{
  "d_model": 96,
  "vocab_size": 4713,
  "norm_eps": 1e-05,
  "rope_fraction": 0.5,
  "init": "uniform",
  "init_std_up": 0.0483,
  "lr": 0.00235,
  "warmup_steps": 542,
  "schedule": "wsd",
  "decay_fraction": 1.0,
  "decay_shape": "sqrt",
  "final_lr_fraction": 0.1
}
Each number is 128 + 32 x the weight over the matrix's rms, rounded and kept within 0 to 255. Layers, rows and columns count from 0. Numbers have three digits each.

# up: layer 7 MLP up, 384x96, rms 0.0861, rows 98-119, columns 0-95
# down: layer 7 MLP down (transposed), 384x96, rms 0.0775, rows 98-118, columns 0-95
# gate: layer 7 MLP gate, 384x96, rms 0.0935, rows 99-119, columns 0-95
up98:142055161088090169155135146129066098164094088083147157111113111144149147188159171198088133076122115111169097105100089074152084133161118187102112156168077145109116114161100118084178125132146176179146128130089121148126145156142191136122137102157168111129122134092116098158116142094066104121
down98:127154163156085154134114139155090087131114103084123134128099087144150173185114154090149119180090192119123119111172123107149206074149135131092185139138098109067145148108152189112104124134130126137138129107126128146175119122163113160114101113080134128162111118089117139163147133032133058114
gate99:085156140112150097184156100169121092154122146122082111133134139090130159172101163088187105103129132163144138096146088099164143094081144171078076102163189184121120159121135117120130110125196089194111156077120116138119127090132069142142103068135111137172198174120128064066104176107136127135
up99:160114106182190072070130155150126065154119089145168182137161104116118178124126108055110157061183103154122122179144120091078118134201088133162188126102089089144130131135108101138184068154105081122167158164088146076140156122082104160143145120121118122198142147108149136155176104134187119117
down99:140130114124141166109153092072108140130088101124164124124172122102128091141164036117131039176189115092194118142128140120112138156129153166133112145137117091096064173104133095093158115064139138152180098151146110134195090164117126136113138197108100124097126130100112121239123181141159094078
gate100:080167136109168144120198107131077155107164160169134169112099143139096162161086138099152080098139153099158177136132134101072088141128146130158173180191102124108099159109134132067114099088079140145151109143132091158104113137101120126146084120145168176116110099125199160096120088060159129055
up100:111083165136092126138197121101162159113164150110140041063168093128120156138126170136136110140140118148160108062132098100249098103101193108165138101085138138076123118117104079153110115174145100109136139125127110100145114144175125119099095141109165179111121133169144177153128125150156102077
down100:139138078113105125085111167110039155102109151127100137150141133086162123138129111151113112127186157119116105143069118106127113095150157162130114166069128183106137138171121140173115159160146230094125152141109201157060101139154051148049162112110168111090108080109135149134132153113169131156
gate101:154108132166173064105157071140125117117105167142159139105131138086069140126109180125186097074148112158136140133154109165096138155089104106099159135207106120117118184139081146083152142116109150151149107176126094152099127121082127081119113169160121074090132245150184077149116135118130107115
up101:102151172118118147128078193141114102116167105149143158122137104105108109125099158132143136138128121124089124072189177085116142101144107135140062136112088098080134030120132177152197127136118144126076169176132138097086105090157060098118159111120144125207117122161100100161105108196141134114
down101:115153088102088164162093090127108147104158138103146144200191140177118082155130103132065105158119158105101159111112137105117097096092166159093143131131166155116159150128142112150178134138143150168102161114102221138134174112104090197148116113097145106108122129084103124104113108114127145097
gate102:089076102097116115133106055106172149109116142113094198141112142152110113156122128136144062135087131148132134110088062152109170232143097122156130167146157130144151190162111066101146030179142110160121137165092123152094184120113146122137158127137118173101167163114127102146189137123167132117
up102:091098143130168148095165095126166130121125202210166121129137080095173125132169176128172102178135147155147119099133166164136145076163118184161107171118107088089084139122177086110174152136090128119144075132088139076131079184165113089149113116098112072160138140141116134115145168097102116119
down102:156120080150129053150138121126190085140128096116059145064101156107184094068136078096128045157143126137108121152090138160117098141135124159145175094099111189143099136146142159155196155106205123136124074160124099106164153131127108110111151152142097111145185120123166110150146105134167093116
gate103:092113131145101141187137113095056161157087058098131098088156152131104106110161157063144145116077142173131097104066122113072074119046118210064175164213112135174111090134129105091118146119123125194168171089060138198077110110148132149145144147050154133135165155104098141135090122118134152113
up103:140184103088104144117246093114119144201155150150143088111106080128170150186116162148112121102074102112098127137121167154127118184151172151079106064159079159148130149129167111108043103127091147121056141109127170140139164158160130066105146144148202152140118162153096111114094122110154124113
down103:124077128118074189152188115131117155101136189116144152184073112123122080110140124106143122073141128197195130081117145071118140139151109187109148128100173156139121094084061102105103149168137134110109111095108161119127166124119190078213084166047097070125115118114170144140096152099145146186
gate104:056114142126144097124143086136125151170140148107115110083113096132110173135137122152162147153087104137151133115141129183101041201141123121180147202186146130195113108176141109084178112134141164122097125106159116121072126107155106063153148166135170110151132169129049128100080119133129097129
up104:116111128134072183106155170079125119147104111130098128106105214171109178133168117124190095147126110112181177113111169134053115105067136118134120062144091119172073082137093112112129128188098159109118116081184176183115149105109132145168092122177082109122069160114125154122152124142115075091
down104:204142090138151112124166156137189108133128119118147108172148096061090069131094130188086137156127119161108137153107131050135178182155129155095118102110113118116173123099124147118145078141139114139139081153060095067148092147087158098122143069198172152103191096146186095146128119107152180104
gate105:105062156128115126143121177102177166156096105117177131131102196091143129140209171149172102148118105089149134173150120206104066124147108144103114172173130093140116122122178125152132133112110161105128181070098129148125104155092118122134111126107144123106098094081164117080056124165116123139
up105:123065140113101111139089160022110089121154155081083114155129197136124167092164148149152061153078094101175142120087132174123091082155124175165112120147144136087146119136149140096160105161180107158144162163132081079099116086102167167183113128111115122138111151123139122132119132134161087149
down105:131131100134143160110157173124152097147157119171097151133163170101088142146166100139152045141110057136111081168141079158137137098183108096093117166105139076188163113118165126115158141138141114103111063146144144166163117113105128091073123115190213125116132088115134103132143104171087118102
gate106:125092094103180156132127148146123104097106138113092157111079114131144155113125162113157081142116084083143090109097170133141133091088104176095109135168116148126129188130148134196123090113064097182113154147125151188112142102127162099169156122105173046046122162075106087184103138224118189075
up106:133098117133158118122146150150134147150127110118117058149158101030098171101123116111094201187118116145178149112075111122055072129120092107115154115121167128111071120128212184118093127107138120113127144148152160104136158131104106139078140085181112173143122147138121091141139151135115172205
down106:103104087149083169112163088114100167198071159154139110126140148079100173143056084118134090131183085120140148135117145087078108124149185192132111123169134099173106109086120140052127161052161110100154162137176153179155176076127086101112145134132138161152120182163113144108112116146131124127
gate107:157112104127076101084103127117102151174128117185104111159112138150073108148163117165171131119121044122121217142086160135101107141148110115194161136140153133119192123063183126152148052139056100176130089150144124133155089104120109114078130110163107106094157192109156166120095164102119183130
up107:073163190101139115186101137165096092136117126099178108096194114113130157117085110137063087162156151057146149094116180139117100133083177172093120082138130120109166178130105139129141124161130162149156116106131089140092110116164148134120133202139165121120187150125157147108174129047121095191
down107:130104155115135096134143082093097136193156153162129099122168156205142161138094132110092121089175107194134117156088157198124134135183062127155125126096130076108122120085170092124148110108155077146133091147109132102139111136080136172097100102085130103090123177182092111196123190140111125108
gate108:151093106098115140176138066075101159123122154125162148142141162101145161171126117141051117092131122140176167121152098149153126126133117180076201155095136113085159130100134095135138140158173126163195128145115081164097168107121098168124164160107118122114080101112131146126135141170114130160
up108:124161176089067162122066148145133122081110118105133146135089138169170109086092125134127102118137101113153141202143083078147123115079105163161135146123130116132085116170135106117066124135141159113192162139160120130154155128162159164112125096080163155170134153138169106139126172100146056111
down108:093134132131099178122091110166086099087108143112116161142157150160111188138088151146123070095188132142136128137156104158131178091121120152168098134127073128132153178095107107086096131133085110122106099182085130138127078114113148180128170119119152138145203102080159096111173136093120113178
gate109:125119063111163170159126126126097114180107092116117180170142101085159133112115214135180136143152085096150146132131131156075144081138113121136133105125178120131134150087155134146110095121084167084098110167122111156117054140087100058075188127139144122112117153129184141117106163150094051161
up109:162127113076151130196189136145093140165106158185142160150144073112142114141155103147154069150075119151188133108105116110125116135179150194053087164155159099168149134177143160086088083140170098134160088133087105094081156101149162152112085147123104112152138084163092125147097137127115105132
down109:176147084111138110141158116128142166144117141120112159170117151166102183137156127095154122156181118117100156122143111139159139088089164068130121101089157149093121103136102121113107175129102155052088117056138138156169054192182152071117131060157107070126098123095182163139145142159060129148
gate110:144127086189136163135105152127083132115086124152122120081089046124087133104113132080111135111114115195182162119085121139149139112095144141077126188152194089087119116160130122150120151104102135120149129101124149167120144188158074151153113169143148088161080052176084093129037221130136065140
up110:040093112092110179131075114051165213142104180135175085125089108104172101166140162131133080210142127112152073121124125133101122110138129109101087134064156169109131162135166100071157146148167122106121118204159137099128097111137108089119158070179139127139130085146122162138117119085128092133
down110:084117087144125156132114177136143127073157176176159089166124140088138146089144162062183163137107115139155136147168220151106102124092078108087075126138144163125100136107085168151127136103157149129143085121109146104124099227144117128091138087084070148173141096175172105088114121235094118117
gate111:151090147192142149083099101099133156205094161141160156148130152086141130111142105088150113136134102127201120108111138095127109102087067124190110175150107196104112023126139130119160163080115140155122080159100109162151080126176127085118091122140107069105135082143125092121089135164121160184
up111:138157113133103179117082146120116144205101099088093158149076136072168124170147146133148132085117108025143156130033168137129095136148055144173151102133106152146155128140184139071092111149107139130132176159110140092136106165171098104048130107101144196122171100136118196124134117060098123119
down111:204110167095134181170068131131080153121066121112158159150137196117133122095105126079105098183094114168043110213126126113079175197138146192080112100123138131147069118134138137162144141074135144102174109085091095106106110112094105129151098147140155177124148079144159146172164122124074120153
gate112:137104111090194170112110120159061121101089134129139119117106174135115120188165164092145137118086087165135125056085073178112142143143109129122058157172116182136105150126135164150192110065061135132071140085135215125133134134126130145136154134123163087114129132120138090101093166180151182105
up112:139151137067141079126135145135093061163140096146110136128185142099138171164153131153076080092121141126173125119111138148136098146056154110126132156159074197170129115078069109147132092149155143192085158132172118127095134084109119135152150125143173108111140206132157155085102144122113161119
down112:123090074083149137118182150115121104120184153115163122091198138167135107146084130175088097120081130148163135156160120135176132119085176108139123092187107160168089147123106093135105149138146186108092174110151129073111099123200078085099139090079158149114166134124088160121135135055143120151
gate113:100133148112037131104073107123126072119127131087198112106170132123212149123152123104150108097114101095121124149177189142105138117150113133097110134188158085151187171166179144161111135081064168140128119096122119135096104135105122075134095157104199108165139123123155094096166114138154094143
up113:176155146163118107097163140153117136182114159090106083144151096157126123086134106163129136171167114123114159139111129100124149097137132099103192166102116152135155080134120144110173175102079148134119109044140102096199069128112089170143125170165082111094068099141076103140125069116178140127
down113:112127171142140052134144113099143138067107137166127173098066129123118127130104136100105101098147110142137119159134160125129092171111151075158130122119165151130091171160069138104120125164189103120097164168112130114112168132172098122135117083159144095065220080128145229170110120112115065112
gate114:154116152089120117198129101130117185088043136220114161142058110092185132127122168104174051093125100114085134104158109153103129147109141130159178106099115091123093105134156156133128065097115114109170193131131164134125176145123086116163078145071175140148103134160141134139101189139193120100
up114:055096165082136172154122156058171107153156112201088195133106140120091149115088132086142140099178073153137141118085118127103123109105088112110139127138138135165117169120094152133119121081145119153131155125138168073105090199039102109115174111129077184120120110125159150149100153162176126170
down114:117152072129109037116141168085173108145138110177142172161109153096139109155131129164171121166153046131108099204120134127158099139152116111110180082077089102101138115105152127077116078097144168149177114112110121091133114121134099169128202128081102161125099119153142121080128205084190175109
gate115:129094149110087118164191115087052148160097075136073132140132057111150147101107139082133065101134165113168111149128177094157062133149154154108163155070143163107100132129155114120144102078172102174136158087130115181094123105149115150097202120160141155155173141133136106107131155155176108060
up115:179156084149090138120103144117133109125176168125125187181176062113110188135163135134180202096157137134126167110138114101153118133169110100124106092167120090136180077115101189114140125127122042105087136099086092156135134138134081163130103138121124078110136125074076123160165144091150117172
down115:123118122099122058191105162090122156127113100104084139109168152111121165131180154072124065067157124134171140154122167184181145182043119156129132094119179093095119138153125093098146180148168094122126182116113098103109133140107129096151140140154161126137115088072168138161149090095127094125
gate116:125153106162125144168090084103112161111108128120120069098144142172088099179148184169173118088147125110088184159161104142096172117129167122148097175115124152074089201146110173130161092080106100166090168065108138120103099104121125069106074097094132135165152168108120124127135125162079085200
up116:067171145187109110126098106164137096110127126164120110110132164092111122162144149168165120158122129185104139131130141116157085171108118130140119064082118182123116121101085106126097139129078138137147219090140121158176133144103130136116043128139175104118108084106182194048114110111134102141
down116:122103076106106156160121110148132118116173174105107175111058131099148118140140098133043171147152107083179130129131171111127197140082075135109160102082084151152155116115094128145134136129124108068142134152147129121131124138085130100167184217164150137100117127113107089167152120126142203110
gate117:193107074127100192095075109124149143128085124133173148128139116182088100148165139136130098134096073141152164187135109131075107100178130154112126148108155088089186107125194151155152105141129104159178084092096091171094091145145182157154100102078115108106182100131172116153209089124140107148
up117:094134105158087079097079168056129211117145140085149117121157116119146068142096140111166154116075181095119121097180070130129151176150168133163086125111125169092129073134212122143173177123171160123155154128113095140158124137182099141124094106113189143171113090157107102075114101121104104199
down117:059117161193045060045150162141097116045135050142149093109092099113124100126109139101163186138151132139101151112170128144137117146112069100150091103125147120183139122088160205136155181098140148130171155145162183110157140106177087114142081153155125176145164126174091168100123130091074144160
gate118:159170153111152096052132097100135085174150165156115160100124117093121188122152141154194118121146155141144194190130116110131075150177156152199087125159133116121168143108123133129173076044074148182107117124090076167113112097107094072111158118084099143077159144138171138105070141121102138117
up118:157171086127098164095110146106101125150146116054090050113117083213116063149120136109096200132104128135187151127149128072147115083078151151141115103124135163185145141148101113179132118180151115189141123108143132163114211096136141094127110161131072109119143180120103096180107163128105113107
down118:127175128057124150127112119123161143105134158136117105142152145110116131110079115184150156059151082099199137134158138105171091176131159096196108080084135105099119118124135216185171173098127114180091077115151114133116177141081134107071130090144094125113115146058152117216086146111117167144
gate119:127114090116080097117122078170172139155131122143129135136086145108048089175113151173120109122199103140159117104154117113099107105103152135072150154166142154184152141126170160152212118143136148197152111203095065182126189044129104158169120119086124094086136120105137094114152142177137126064
up119:139064156149114147142093073085129073154128122122187148167135073167110145161143116147129129170163119089073182173160183139150168123168143190103177142207081112086062145138136107129109139127095120046164121122045196133137112160110169129139136092128123154125107147090123137148134035089128127167